From a checkpoint of a small transformer trained on Wikipedia.
Size: 14 layers, width 256, 8 heads of 64, MLP 1024 squared ReLU, vocabulary 8192, 18.9M parameters.
Architecture: RMSNorm before each block, rotary positions, no biases in attention or MLP, untied embeddings, normalized queries and keys, capped logits.
Each number is 128 + 24 x the weight over its row's rms, rounded and kept within 0 to 255. Layers, rows and columns count from 0. The size above them is the row's rms in percent of the matrix's.

# layer 2 MLP down (transposed), 1024x256, rms 0.225, rows 222-274, columns 128-191
size [ 90 101  96 103 109 104 103 108  92 105  99  89 102 108  99  95 110 106  94 110  97 103  77 105 105  80  92 106 105 104 103 105  96 100 102 102 100 101  87 102  95 106  96 101 103 106 108  95  95  96  95 107 101]
[[156 137 125 125  96 142 141 126 141 112 137  80 111 103 131 147 149 136 174  97 159 152 151 130 136 109 119 177 135 109 143 101  86 129 141 169 119 145 107 113  73 138  76 144 156 100 115 153 105 143 151 134 168 113 100 119 158 131 136 139 113 177 172 102]
 [130 134 121 101 123 144 127  94 125 141 147 126 120 126 110 131 142 132 110 131 110 171 152 153 108 129 132 102 163  82 150 155 170 166  91 128 167 129 178 141 115 119 111 140 148 123 125  96 108 119 107 116 130  95 105 122 114 161 114 110 116 109 100 108]
 [156 116 125 134 125  90 171 145 140 129 148  98 155 127 138 122 105 152 161  85  97 112 125 123  94 109 133 118 124 152 143 126 119 153 165 152 142 150 129 114 122 122 107 149 135 109  90 133 133 128 171 125 138 132 179 122 109 100 121  82 122 124  86 114]
 [133 143 163 175 114  94 139 107 164 155 154  93 103 105 102 157 131 140 112 140 150  96  67  96 126 138 147 143 136 153 160 126 121 111 107 114 133 176 132 187  91 135 119 150  90 139 132 179 120 141 130 103 116 180 162 139 116 134 149 101  98 115 121 110]
 [111  87 151 131 142 143 162 117 131 127 117 106 129 163 147 107 151 128 109 125 130  98 114 125 120 158 150  87 106 135 124 112 178 121 168 119 139 125 148 143 132 170 130 112 104 143 132 107  82 119 161 163  96 132 105 134 119 141  85 104 108 121 114 175]
 [130 111 157 162 125 107 134 122 123 113 137 146 119 153 113 160 135 208 127 110 119 127 121  94 144 125 102 117 129 124 105 148 134  98 125  94 155 138 145 125  92 175 134 120 110 111 140 110 170 125 106 112  86 141 121 130 145 133 132 125 117 129 116  99]
 [ 96 104 164 122 131 115 137  93 143 166 135 108 126 124 132 104 124 115  99 134 124 163 142 139 150 124 109 129 103  81 131 135 105 123 137 135 102 107  73 177  63 104 117 144 157 127 174 127 145 160 135 140 119 103 136 136 142 137  97 142 102 171 149 134]
 [111 120 132 125 117 132 134 171 120 143 118 132  87 145 110 102 110 131 111 155 142 144 121 141 130 183 107 155 166 126 167  98 128 101 123 138 157 124 147 106 129 148 145 150 132 105 121 101 104 121 141 110 119 156 131 168  92 137 144 152 133  84 104 120]
 [154 138 136 123 124 138 117 125 149 145 121 111 162 116 152 102 131 137 120  95 139 107 152 137 134 136 103 116 100 115 101  94 155 143  96  73 144 112 121 140 165 102 111 149 123 117 132 130 128 124 170 130 109 139 147 157 147 134  97 112 154 134 131 131]
 [127 147 116  89 157 145 106 187 107  99 125 115 142 157 106 145 133 129 104  99 102 105 118 146  69 123  99 161 144  73 127 115 122 169 139 125 151 159  60 160 112 136 109 115 163 155  97 146 115 121 116 130 129 118 149 127 133 129 109 116 132 121 158 100]
 [136  94 126 119 157 112 135 154 138 113 106 149 162  99 169 116 155 150 180 108 124 131 115 128 134 107  82 109 135 105 166 144 116 133 155  98  93  78 114 129 105 159 128 109  77 115 113 171 171 134  84 107 133 150 122 120 151 101 143  65 111 124 125 152]
 [143 145 139 138 128 129 129 134 131 152 123 174 183 155 122 100 119 135 127 130  97 103 128  84 154 177  73 141 129 129 151 129 147 134 149 128  74 112 107 134 171 113 151 138 118 129 115  90  79 119 131 159 126 107 148 125 141 141 109 185 148 136 150 149]
 [131 123 122 132 126 112 100 133 125 112 149 104 100 105 122 151 141 114 153 130  99 128 111 151 180 124 102 121 158 148 143 137 130 138  80  98 155 151 128 124 153 131 151  95 138 112 103 106 106 104  71 124 118 170 132 164 136 133  61 101 145 151  87 122]
 [116 125 112 116  95 124 157 172 133 119 109 152 109  88 145 129 123 108  98 140 130 121 172 162 111  97 156 175 180 112 158 116 124 123 110 115  82 139 127  76 124 129 158 128 146 128 130 129 143 100  91 136 178  81 137 141 109 182 110 113 122  88  52 131]
 [101 155 111 121 130 170 140  94 142 132 149 133 132 150 169 134 126 147  84 137 176  95 134  97 119 129  93 141 105  82 120 140 133  66 140 116 101 118 106 118 129 106 118 145 108 111 140 129 115 158 112 132 136 122  93 141 112 154 114 129 159 111 132  99]
 [164  76  98 113 111 143 138 136 147 155 136 123 121 159 167  72 142 157 109 118 136 136 137 160 122 120 124  79 118 119 158  95 133 164 140 128  86 145 119 123 149 140  99 104 125 113 138  74 133 159 117  83 102 154 123 121 136  86 118 112 152 125 116 120]
 [171 133  95 159 134 107 131 101 186 105 133 122 127 147 125 116 109 182 126 106 126 134  92 163 117  92 146 122 119 117  89 121 140 144 134 141 107 152 127 138  98 140  99 179  62 128 130 120 136 105 141  96  82 135 116 164 105 158  89 130 120 148 185 113]
 [ 92 108 119 125 151 156  95 141 113 131 104 116 107 116 129 108  98 108 122 133 153 155 116 125 121 130 111 155 111 146 143 111  99 124 136 139 152 138 127 154 160 140 138 170  79 103 140  76 143  95 135 123 111 153 150  88 145 101 116 170 128 137 137 113]
 [129 123 118 157 132 142 114 144 101 163 144 164 162 131 154 124  94 146 130 103 138 146 138 145 135 167 161 147 163 133 118 130 106 124 140 125 103 147 125 128 138 107  87 132 124 122  88  84 145 139 143 130 133 101 140  99 139 135 119 152 147 115  83 111]
 [101 115 135 173 119 112 159 100 129 151 116 117 160 122 103  76 140 133 143 133 126  95 115 144 115 153 179 148 111 139 129 119 125 118 142 148 141 122 134 143 154 176 115 169 136 105  97 116 164 131  80 107 132  69 143 149 116 116 114 119 164 148 111 141]
 [132 118 167 159 120  99 161 129 106 112 119  94 146 122  91 135 134 118 134 150 159 142  82 141 115 122 153 127  93 117 136 112 131 161 133 125 115 132 103 146 126 123 123 108 123 143  98 155 219 137 114 129 126 169 119 128 135 120 150 127 165 125 134 146]
 [166 135 178 115 122 104 114 120 126 108 120 141 119 163 129 139 145  80 122 113 153 129 138  98 143 160 142  91 111 104 144 115 131 159 102 196 142 110 133 121  77 100 126 129 152 140 153 113 129 151 186 152 148  74  96 133 124 135 107 123 132 130 158 141]
 [122 135 106  90 129 146 170 143 127 118 160 121 133  80 136 157 133 155  82 102 142  95 136  99 137 112  97 133 169 145 141 125 163 117 171 136 126  89 123 102 126 150  69 124 139  70 182 126  96 157 142 182 111 128 123 122 128 103 113 159 141 151 165  97]
 [130 110 144 154 124 120 130 147 120 153 119 143 171 104 145 130 104 138  95 135 166 109 135 139 151 119 172 181 142 170 118 101 112 159 140 114 133 148 126 127 113 146  90 125  64 106 125 149 138 158 129 108 129  89 141 131 120 107  95 100 173  99 105 108]
 [144 140  99 126 120 165 107 122 141 131 103 131  92 114 202 161  84 155 123 105 127 144 117 113 106 153 107 108 121 120 106 146 187 147 137 126 165 153 148 109 164 135 102 126 149 152 112 117 114 182 143 116  97 150 119 156 101 132 155 118 121  91 167 133]
 [112 120 134 129 132 117 142 127 175 160 168 155 168 156 164 155 105 181  81 118  78 106 147 108 150 118  90 141 128  72 158  69 112 144 161 134 135 178 138 136 148 108 118 123 130 160 147 121 109 117 124 137 154 169 149 137  97 112  93  98 152 125 153  86]
 [135 109 131 110 133 129 139 133 145 137 138 116 118 150 158 154 140 142 132 151 142 115 132 105 115 149 133 113  72 129 105 115 138 153 169 113 116  83 134 130 129 153  99 172  98 130 106 130 145 110 131 107  86 143 136 160 140  92 112 153  79 110 111 165]
 [131 137  52 150 124 148  99 131 113 143 117 135 111 173 102 119 131 123 157 138  94 128 162 137 134  89 106 167 118 127 103  95  94 117 147 127 121  64 121 153  90 133 131 129 123 176 157 141  93 106 115  73  71 103 133 143 128 122 173 100 121 140 119 135]
 [ 97 142  59 159 102  86 128 147 140 116 129 125 103 196 161 155 130  95 153  88  94 161 142 135 147 143 133 126 100 121 126 159 126 161 139  99  84 136 140 144  91  93 154 135 176 128 152 119 124 126 102  90 121 108 159 137 117 120 150 116  88 120 131 131]
 [106 123 146 142 142 138  74 130 104 132 100  95 114 147 130  95 122 113 122  93 148 138 121 131 136 113 128  89 126 101  98 103 163 143 161 110  67 111  85 129 148 133 108 149 146 162 138 143 140 139  91 124  95 157 115 160  93  99 162  89 137 115 112 126]
 [103  77 111 162 126  83 115  99 124 130 179 133 132 136 111 145 126 136 125 129 136 108 158 121 132 158 134 132 103 150 150 123 130 123 165 122 105 124  83  87 156 148  94 166 148  98 110 138 105 153  99  96 123 124 190  89 169 143 113 127 106 107 116 131]
 [148  78 129 132 154 162 141 102 168  82  97 104 120 132 140 127 102  99 126 113 158 150  93  85 146 133 119 147 139 151 148 136 117 142 153  81  80 131 163 106  94 116  63 118 171 103 117 144 130 130 169 108 104 110 147 160 125 158 125 127 158  52 124 118]
 [153 131 122 162 150 108 112 105 134 133  93 132 172 171 118  99 137 129  90 105 149 119 109 106 164 151 117 160 105 130 130 113 152 113 123 110 137 145 128 107 125 119 100  99 119 119 105 120 116 154 143  94 170 156 176 212 127  71 114  88  84 144 115 150]
 [152 150 149 139 132 125  82 126 129 131 141 171 105 159 121 150 144 133 130 118 138 140 140 135 122  90 145 114 127 145  92 135 107 100 142 146 116  96 126 126 128 105 116 128 140 123 130 114 131 135 137 106 164 122 156 109 133 137 121 127 145 146  89  95]
 [159 136  98 160  79 153 131 108 124  83 120 124 101 102 158 108 144 152 118 169 174 101 167 118 116 137  89 133 134 152 156 145 139 112 124 114 113 114 157 130 104 109 138 122 123 113 155  95 131 143 145 128  87  90 152 113  82 128 108 160 135 126 114 122]
 [112 138 131 124 134 126 128 140 144 174 101 154 152 114  99 111 134 171 111 186 130 101 166 129 166 104 118 121 124  94  93 130  98  81 117 103 126 133  99 140 152 172 120 147 124 132 150 136 157 156  87  87 156 149 132  99  77 148 112 155 142 116 159 135]
 [167 136  84 144 101 106 125 113  99 136 146 150 104 122  97 168 140 163 144 123 153 131 130 133 130 172 126 144 110 153 134 109 121  88 115 130 136  90  97  81 124 138 133 101 117 120 149 127 172 136 134 179 124 119 102 102 121 126 131 162 154 123 139 133]
 [142 138 131 107 148 150 145 109 145 121 152 121 134 165  96 148 118 141 102  90 103  74 126 133 125 143 144 141  87 123  56 110  81 134 162 105 125  99 151 141 104 146 126 150 114 139 138 161 173 142 127 126 178 119 154 114 111 117 117 123 110 101 171 109]
 [133 129 148  91 106 141 105 152 105 162 170 171 169 126 100 139  94 158 136 144 102 130 153 109 156 140 124 121 109 118 154 149 147 160  86 174 160 133 123 131  93 150 146 155 141 176 179 104 132 152 149 137 114 115 142 108 160 188 165 136 106 173 146 117]
 [107  85 134 145 143 144 101 129 144  74 102 122 112  87 144 132 133 132 124  94 128 139 145 138  94 122 119 160 145 104 156 199 144 115 121 137 135  90 129 141 112 140 113  92 117 146 136 123 171 110 105 168  86 102 146 164 138 140 130 115 161 140 116 160]
 [123 153 135 121 171 122  65  85 116 129 117 100 173 133 103 130 105 107  91 115 150 139 111 131 101 147 152 178 121  91 143 133 162 139 132 114  95 107 132 135 154 111 126 151 157 135  98 105 114 145 100 131 153 129 111  88 164 123 137 136  69 117 108 110]
 [175 150 133 155 130 104 139 148 120 144 155 174 155 108 134 128 118 156  81 113 116 143 162  72 151 112 140 143 128 105 173 140 123 127 145 113 133 166 133 115 120 136 128 119 112 164 139 145  68 181  98 158 141 132 106 127  78 166 144 113 141  87 159  94]
 [101 120 132 118 167 162  84 141 126 142 109 133 136 124 133 148 157 122 169 156  98 120 107 127 133 132 126 137 130 134 114 151  78 146 140 137 114 120 128 135 144 114 103 164 151 131 136 105 133 146 103 180 159 112 114 114 144 142 121 135 121 107  87 114]
 [172 141 110 159 101 134 124 190 177 154 153 148 130 142 119 152 109 174 133 150 158 140 166 151 174  98 106 137 145 128 160 142 121 136  87 159 160 130 137  89 150 143 113 119 142 160 155 121 130 138  75 150 102 136 125 142 123 141 158 144 173 112 142 153]
 [132 180 171 128 122 140 127 181 137 163 123  77 150 155 144 107 208 116 127 140 143 123 131 119 125 113 101  91 148 107 107  99 150 119 135 138 122 118  58 131 105  92 150 127 144  97 117 161 150 143 126 147 143 129 138 128 130 152 117 119 134 128 135 101]
 [ 93 133 116 114 170  79 125 107 181 132 132 120 100 146  94 109 143 106  87  79 158 159 124 131 103 131  99 156 143 168 132 129 122 141 117 128 136 130 122 128 107 160 148 159 131 130 119 136 127  98 154 128  89 125 136 126 123 101 158 137 121 178 118  97]
 [154 125 121 162  78  96 130 127 144 133 137 173 124 163 112 100 124 119 134 137 121 124 162 172 125 163 148 127 137 102 109 143 127  79 150 122 138 144 130  81 151 157  91 138 160 151 115 122 141 136 106 123 125 107 129 123 152  90  96 144 127 102 136 130]
 [136 140 130 153 152 103 127 112 128 153 147  64 149 146 132  84 145 168  95 115 136 123 111 131 118 170 118 109 110  80 150 126 110 161 149 132 107 128 122 132 114 119 185 144 123 130 113 107 104 136 122 140 157 125 100 104 122 134 100 152 111 108 120  73]
 [ 98 123 142 146 130 118 169 144 138  98 133 149 145 132 132 165 125 129 151 123  89 110 112 127 101 123 158 108 127 127 134 150  71  99 126 146 114 133 169 118  90  95 110 120 148  97 141 156 172 117 103 127  95 144  85 165 144 117 134 130 130 127 127 120]
 [154 100 137 153 128 155 158 159 157 202 131 104 137 155 139 151  76  67 146 124  81 138 135 115 177  96 114 159 123 118 151 102 118 169 131 139 143  87 142 162 135 106 113 126 128 115 151 115 119  97 136 107 128 101 149 114 147 119 107 128 164 118 100 142]
 [100 132 144 116 139 139 106 125 146 105 164 154 121 144 161 142 134  98 127 156 160 126 126 107 151 111 111 146  54 127 159 136 135 149 106  95 128 134 115 102 100 100 164 127 123  73 132 114  86 155 181 109  82 134 122 146 136 127 149 123  95 135 111 152]
 [ 75 167 152 138 120 139 116 148  80 125 116 147 124 145 122 135  88 141 159 155 124 159 111 120 124  94 112 168  93 155 115 191 186 121 114 148 152 123  67 136 128  87  90 101  93 115 150 108 137 110 146 108 101 121 127 131 105 125 151 144 127 124 115 122]
 [139 145 119 103 172 147 129  98 130 111 116  84 130 145 117 122 123 103 124 142 138 158 129  93 159 164 148 130 116 113 100 124 113  80 126 108 119 155 149 144 166 125 119  86  96 104 143 141  83 126 126 120  98 140 149 122 119 179 159 123 148 100 139 123]]
# layer 2 MLP up, 1024x256, rms 0.221, rows 223-274, columns 128-191
size [101  95 102  97 103  97 100 103 108  90  95  97 108  95  93 106 102 106 104 110 104  94  98 103 104  98 107 103 101 102  98  97  97 109  98 107 101 101  98  95 102 102 107 104  99 102  97  85 101  92 103  99]
[[149 119 119  64 120  78 133 165 104 112 104 150  87  97 140 138 161  94 100 131  99 149 132  76 135 159 165 147 128 133  93 115 101  95 106  98 101 139  79 122 109 122 146 125 115 110 102 136 128 124 146 152 142 135 114 116 120 130  90 180 140 134 152 152]
 [ 88 127 125 135 113 163 153  78  98 134 132 135 173 147  99 119 128 149  86 118  83 143 153 117 132 113 142 104 137 121 119  98 136 112 115 138 123 121 143 102  95  77 171 129 184 112 106 150  98 149 106 101 122 146 138 139  92 117 113 124 156 112 170  96]
 [159 110  88 116 149 102  60 137 123 127 161 183 124 104 135  80 148  95 132 108 109 119 149 129 138 126 118 122 113 107 128 127 117  85 184 150 132 112 151 124 157 131 108 150 106 132 133  78 151 121 114  89 116 139 129 133 125 155  95 125 112 156 109 116]
 [ 82  90 121 114 142 140 135 112 114 129 103 146  64 154 118 105  92 111  81 149 114  68 146 137 122  98 110 108 116 144 129 151 127 106 113 169 115 135 166 159 118 149 151 116 133 102  59 123 116 119 100 170  82  94 110 123 117 135 125 123 126 148 142 150]
 [131 138 138 102 152 103 112 140 118 155 110 146 152 142 107 126 125 105 166 157 121 121 134  98 120 117 135 132 141 105 161 104 145 148 168 119 122 166 146 130 132 148  92 145  98 140 135 102 190 119 122  95 148 149  72 152 159 130  94 122 126 130 102 158]
 [ 90 139 143 141 105 125 129 147  79 128  94 151 150 137  83  85 146 136 171 150  83 145 124 130 133 183 149 128 169 137 155 110  96 117 104 152 132 127 150 114 135 125 140 107 142 125 126  63 106 158 140 130 119 127 109 121 131 132 104 132 123 100 139 121]
 [116 169 132 124 102 124 171 130 149 129 129 132 178 135 145 133 147  83 124 121  92 157  88 144  89 143  61 155 129 108 135 148 141 142 141 103 157 145 172 121  84 113 108  93 116  92 127 136 105  73 148 117 131 132  81 140 120 140 142 140 145 127 144 125]
 [141  98 138 122 100 142  86 153 112  63 144 125 148 116 115 124 132  92  98  86 137 176 136 133 113 124 121  93  75 157 102 113 148 133 129 125 147  96 135 132  64 113 136 114 110 105 149 163 119 118 131 109 151 130 118 162 140 168 136 133 140  90 112 137]
 [129 157 137 134 137 107 136  83 128 173 143 127 144  99 101 119 146 134 129 115 117 139 153 113  90 111 159 150 159 134 171 101 109 120 158 135 143  86 140 145  71  92 103 125 135 119 108 180 136 122 113  90 153 106  97  79 171 101 141 155 130 140 137 110]
 [ 90 106 118 200 100 136 146 144 112 125 118 140  91 116  80 142 127 135 120 124 140 163 102 169 118 102  66  65 137 137 133 115 103 128 179 132 165 128 135 117 142 173  96  98 101 107 161  92 146 159 141 156 104 146 121 143 125 124 162 145 158  83 159 107]
 [ 90  88 111 113 110 129 122 164 166 107 118 127 106 124 140 100 129 155 129  88  88 109 117 121 124 124 131 100 149 152 137 141 144 104 177 134 142 150 103 106 126 120 113 111 113 137  81 136 121 118 126 169  97 105 129 147 128 112 150 107 139 161 132 128]
 [113 161 114 128 125 145  97 115 163 148 111 131  97 153 136 141 135 144 141 164 124 146 121  94 114 113 105 118 158  84 130 171 129 131 130 167 162 123 123 158 147 145 134 106 160 113 115  99 142 116 121 115 101 136 101 123 124 124 121 103 165  91 115 140]
 [134 125 121  90 145 103 157 148 130 142  97 130 172 163 120 161 117 169 140  74 117 173 170  99 140 100 123 164 118 129  63 142  85 136 137 120 136 148 134 150 146 110 113 102 149 161 182 115 174 122  98 109 141 134 133  79 113 153 161 105  91 106 129 113]
 [150 101 159 139 130 108 121 111 117 109  96 150 100  85 147 169 146 119  98  99 125 169 130 116 103 105 116 111  94 173 162 104 104 151 126 121 136 114 142 152 128 142 157 116 127 102 142  90  80 107 157 137 145 109 125  93 139 107 142 149 121 115  77 135]
 [109  96 124  78 119 131  95 116 137 131 117 123  75 149 120 103 120  90 100 123 153 120 151 100 116 111 131 128 147 150 136  73 117 136  72 152 157 140 122 101 125 164 102 143 129 139 120 162 167 134 137 110 141  99 133  93 115 117 128 183 128  94 140 124]
 [ 97 129 133 131 157 112 142 156 150  92 106 112 138  68 123  93 179  99 161 105 112 128 148 119 133  91 143 116 123 110 155 171  75 137 135 145 129 130 126 131 105 152 127 162  99  95 151 144 125 125 137 184 137 146 151  89 109 114 100 120 128 104 153 141]
 [112 120 108 168  87 126 145  90 132 147 120 114 139  98 120 119 132 131 136  86 120 110 126 113 109 116 141 134 124 109  79 176 114 101 113 108 111  94 152 135 128 115 129 159 136 149 110  94 113 130  33 182 122 151 147 127 143 116 127 152 136 140 154 112]
 [117 101 109 119 133 126 116  99 147  96 102 128 133 146 130 143 117 131 127 142 108 177 125 123 155  79 105 121 116 124 118 137 157 165  93 144 132  84 141 143 136 128 117 120 120 132 136  81  97 115 109 156 160 151 120 152 149 115 117 124 162  72 145 133]
 [102 128 164 135 151 131 131 125 134 172 125 125 113 166 151 152 158 173 125 135 153 145 153 111 104 105 129 145 165 119 141 148 136 144 149 119 165 149 120 111 127 130  95 106 138 137  88 144 148 160  94 148 153 129 126 147 171 142 129 125 132  88 112 127]
 [107 114 123 125 132 108 133 146 152 150 128 111 126 133 145 158 142 125 151 147 142 161 133 154 162 160 106 154 109  96 106 128 107 146 129 106 151 127 153 122  94 135 176 121  91 102 127 141 118 119 112 124 111 141 117 149 115  97  72 142  75 125 125 163]
 [130 132  90  97 135 164 126 130 135 150 123 113 100  98  91 120 145 114 116 137 124  94 124 101 173 126 154 103 117 133 126 125 166 155 174 158 146  91 138 132 130 144 101 136  90 146  86 125 163 100 130  94 118  96 148  80  66 100 122 155 106 140  80 145]
 [113 156 164 157 130 135 100 106 118 104 159 142 140 146 124 136 134 111 110 119 103 110 167 115  90 162 139 140  99 122  95 137 178 104 121 124 171 121  66 122 130 176 140 154 164 147 110 115 117 117 126 108 156 163 116 151 142 168  94 132 114 128 121 124]
 [ 92 139 117 143  78 151 132 110 131 108 151 145 107 146  99 127 156 100 129  94 117 150 129 109 139 135 107 180 179 149 119 127 114 129 133 130 122 116 112 155 172 184 135 133 120 157 107 140 119 123 168 140 168 179 163 116 121 105 123 105 111 119 118 169]
 [147 111 150 106 106  96 106 114 160 161 129 110 138 139 145 144 161  60 109 122 168 150 112  94 157 122 168 173 149 105 153 109  92  88 102 142 129 128 126 157 105 109 113 137  97 174 143 102 151 131 120 137 185 149 117 133 155 116 152 159 138 130 121  89]
 [120 110 192  65 118 145 127 102 119 151 141 123 117 143 147 120  80 124 135 125 137 101 108 120 171 175 121  89 128 152 148  83 183 159 131 101 140 155 106 128 124 134 174 125  94 142 153  95  99 155 149 140 163 159 184 120 129 105 134  99 148 107 128 134]
 [136 130 146 133 144 145 143 119  96 164 133 128 112 166 126 126 137 170 122 145 127 116 105 154 128 108 117 111 189 135 150  99 112  76 151 133 158 176 166 132  87 151 115 126 113 146 139 137 127 118 107 131 142 145 161 144  84 137 145 175 106 100  90 135]
 [121 126 117 127 163 174 112 156 185 119 129 144  84  96 199 145 140 125 127 130 133 140 104 121 143 140 129 121 141 121 172 158 155 143 133 166 138 132 164 135 118 127 159 151 120 167 101 104 125 105 110 193 114 117 103 163 102 140 114 121 172 130 149 138]
 [149 118 136 135 140 128 109 102 143 160  78 159 137  86 118 128 147 123  83 135 165 150 135 101 114 133  94  96 143 121 153 166 145 135 142 156 143 140 157  98 104 125 147  87  92 103 183  90 147 110 147 143 159 155 155 117 124 126 178 149 139 100 146 154]
 [103 121 136 104  75 116 120  86 104 195 130 135 131 108 159 152 143 105  86 120 162 127 121 147 148 114 119  75 100 126 116 107 123 124 147 101 116 141 134  75 116 111 124 121 103 111 142 157 123 108 133  97  99 130 138 124  91  80 176 126 131  91 132  99]
 [ 97 107 160 142  94 126  87 150 131  69 126 173 101 106 101 112  83 156  95  83 121 116 150 175  90 133 121 110 129  89 150 115 128 123 129 101 127 106  87 134 109 170 142 105 118  84  96 101 122 131 129 114 120 130  86 142  76 128 166 152 123 122 144 134]
 [174 125 117 140 123 145  89 122 137 119 119 155 132  97 130 113 136 104 172 110  89 147  95 101 125 152 146  92 161 100 131 144 165 110 164 134 101 149  89 121 114 125  98  92 138 129 139 121  86 105  91 109 119 111  90 111  97  86 162 123 112  95 131 180]
 [ 92  98 103 129 179 141 110 121 115 124 147 117 113 127 117 107 116 109 118  84 119 136 172 107 100 129 106 143 170  98 116 125 149 105 170  85 115 171  89 148 146 107 118 151 140 128 145 121 100 112  95 119 141 118 113 142 149  96 137 130 137 112 152 157]
 [103  93 115 114 117 117 155 165  89 108 104 127 115  75 147 173 122 133  97 124 154 170 125 153  90 175 165 139 134 149 112 108 138 156 122  95 105 139 120 102 113 134 101 111 108 128 150 158 160 106 148 124 154 115 126 111 134  71 138 127 135 100 107 141]
 [147 103 116 145 147 135 107 155 154 142 101 111 134 126 136 121 112 131  86 111 136 129 120 116 150 107 129 132 128 150  99  72 131 129 124 114 122 140 116 119 135 172 133 136 112 166 114 149 151 139  95 110 140 121 181 115 140 117 113 135 119 136 117 103]
 [108 157 150 104 114 105 120  89 157 123 128 144 107  82 147 117 118 127  89 141 119 126 141 143  94 122 134 115 143 125 169 107 149 133 145 172  90  80 129 171 115 155 116 160 127 117 119 156 124 100  91 116 148 163  95 124 107 117 106 165 103 124 140 122]
 [143 117 128 128 138 110 109  97 150 144 101 152 122 133 125 137 145 143 123 122 137 157 115 110 127 113 110 128 172 119 151 106 131 112  72 149 141 156 150 142 112 129 192 101 152 133 150 166  80 110  79 104 123 157  83 131 153 109 134 120 175 139 143 125]
 [156 134 102 129 121 140 132 117 144  88 121 129  95 110 111 115 119 156 145 120 153 121 108 123 127 180 133 178 134 116  89 173 125 172 138 103 106 134 107  96 133 107 126 134 113 171 148 147 151 114 136 139 173 164 141 117 127 125 123 112 117  93  99 175]
 [106 104 162 178 129 133 147 124 139 142 117  75 122 147 157 136 148  97 118 101 155 141 139 154 104 131 119 107 147 142 117  88 120  99 143 132 102 107 190 135 158 107 142  92 158 114 118 139 180 126  93 131 150 108 146 139 112 159  82 128 134 143 121 151]
 [145 137 168 124 142 105 131 142 151 102 151 114 139 102 127 137 136 133 135  88 105  99 126 154 135 116  97 107 121 138 139 126  74 125 144 161 131 135 122 119 162 123 131 146 125 149  89 100 105 134  92 136 125 156 160 121 149 119 131 103 134 137 153 132]
 [114  99 132 166 147 158  89 136 103 129 142 145 155 147 149 129 153 118 138 160 151 111 135 116  82 114  94 110 153 117 138 149 103 137  95 105 130 180 163 139  91 176 116 139 127 137 107 119 121 136 157 165 110 164 134 173 101  89 146 135 134 107  90 145]
 [122 138 148 118 135 129  92  91 110 108 150 125 111 129 110 124 114 146  95  85 116 133 131 108 115 157 142 128  76 129 157 107 164 134 109 113  95  89 117 107 176 135 105 134 109  85 146 122 120 125 100 124 141 113  96 127 178 140 115  90 148 116 121 165]
 [104  82 168  94 121  95 149 129 133 158 126 111 134 136 160 107 118  95 119 122 150 102 142 145 143 123 146 149 134 147 131 139 135 130 164 127 159 148 111 136 100 122 125 129 103 142 135 143 149  98 151 125 122  94 180 171 131  77 165  80 114 119 107 134]
 [100 134 165 112 154 137 169 123 113 114  79  99 108 157 103 145  80 137  90  76 131  93 165 114 104 134 124 111 169 159 120 136 146  84  88 114 168 123 112 107  98 151 111  91 152 133 160 114 104 104  87 146 155 132 111 129 118 126  60 103 118 112 143 139]
 [110 136 123 159 142 154 106 113 129 181 126 117 140 113 140 153 117 160 135 108 128 131 129 108 100 150 117 124 136 151 180 152 114 124 103 145  98  88 123 123 139 110 104 108 143 126 118 162 104 130 116 164 164  99 111 101 147 116 126 163  83 146 119  89]
 [137 123 193  89 103 147  96 123 118  85 134 133 104 147 156 112 135  91 119 113 136 105 164  92 129  73 147 137 172 156 170 134 121 133 139 122 102 106 135 108 141 130 122 151  84 141 154  93 150 145 104 124 144 119 125 115 124  81 124 169 124 153 129  93]
 [132 155 128 108 110 155 117 155 155  99 128 149 137 114 118 119 112 108 126  79 127  79 172  91 128 110 133 111 138  99 118 122 115 117 126 128  81 137 151 118 134 158 131 138 131  99 140 143 148 131 139  95 128 129 105 116  74 103 151 139 121 110 140 132]
 [115 136 121 119 133 132 127 109 128 135 111 152 104 109 148 104  86 113 159 165  99  90 127 147 137 164 172 150  90 160 147 118 178 149 110 168 121 104 133 120 169  63 135 142 160  79 141 145 120 111  67 124 146 105 145 101 131  97 150 104 134 151  97 140]
 [102 102 148 139 110 127 112 138 141 146 124 139  74 116  99 125  91 148  60 100 180 144 145 109  80 133 126 145  65 134 125 114 104 148 121  85 192 102 126 106 131 108 124 112 146  98 139 129  89  79  87 129 166 137 121  96 108 133  98 112 130 101 128 131]
 [103 146 132 156 146 154 165 125 109 148 117 141 100  77 125  99 131 105 105 100 111 146 163 205  93  99 139  85 175 122 163 156  89 128 164 139 116 130 160 136 162 138  88 150 125 107 125  84 162 104 162 141 102 161 151  97 149 146 181 102 163  90 139 147]
 [135 140 108 131 133 159 129 188 155 146 125 113  86 135  66 124 120 128 132 109 145 124 143 117 101 150 108 114 151 139 144 191  86 117 123 121 123 134 106 127 100 124 109 131  91  95  87 175 156  83 108 147 123 106 127 103 140 140 138 118 161 157 110  91]
 [136 102 132 151 130 122 142 147 164 155 134 109  73  93 135 116 140 165 158 139 128 102 167 164 133 118 111 131 143 185 114 129 105 136 125 111  96 133 163 135  87 132 137 110 103 103  97 128 124  84 118 166 126 142 115 167 115  95 151 121 160 102 130 146]
 [124 125  99  95 167 101 165 119 133 133 110 106 122 122 120 110 106  80 128 103 103 143 129 184 105 107 130 109 101 143 103 149  84 121 164  90  99 161 136 155  98 195 120 127 115  87 150 125 120 180  97 116 105 157 113 106 111 123 131 159  79 116 116 137]]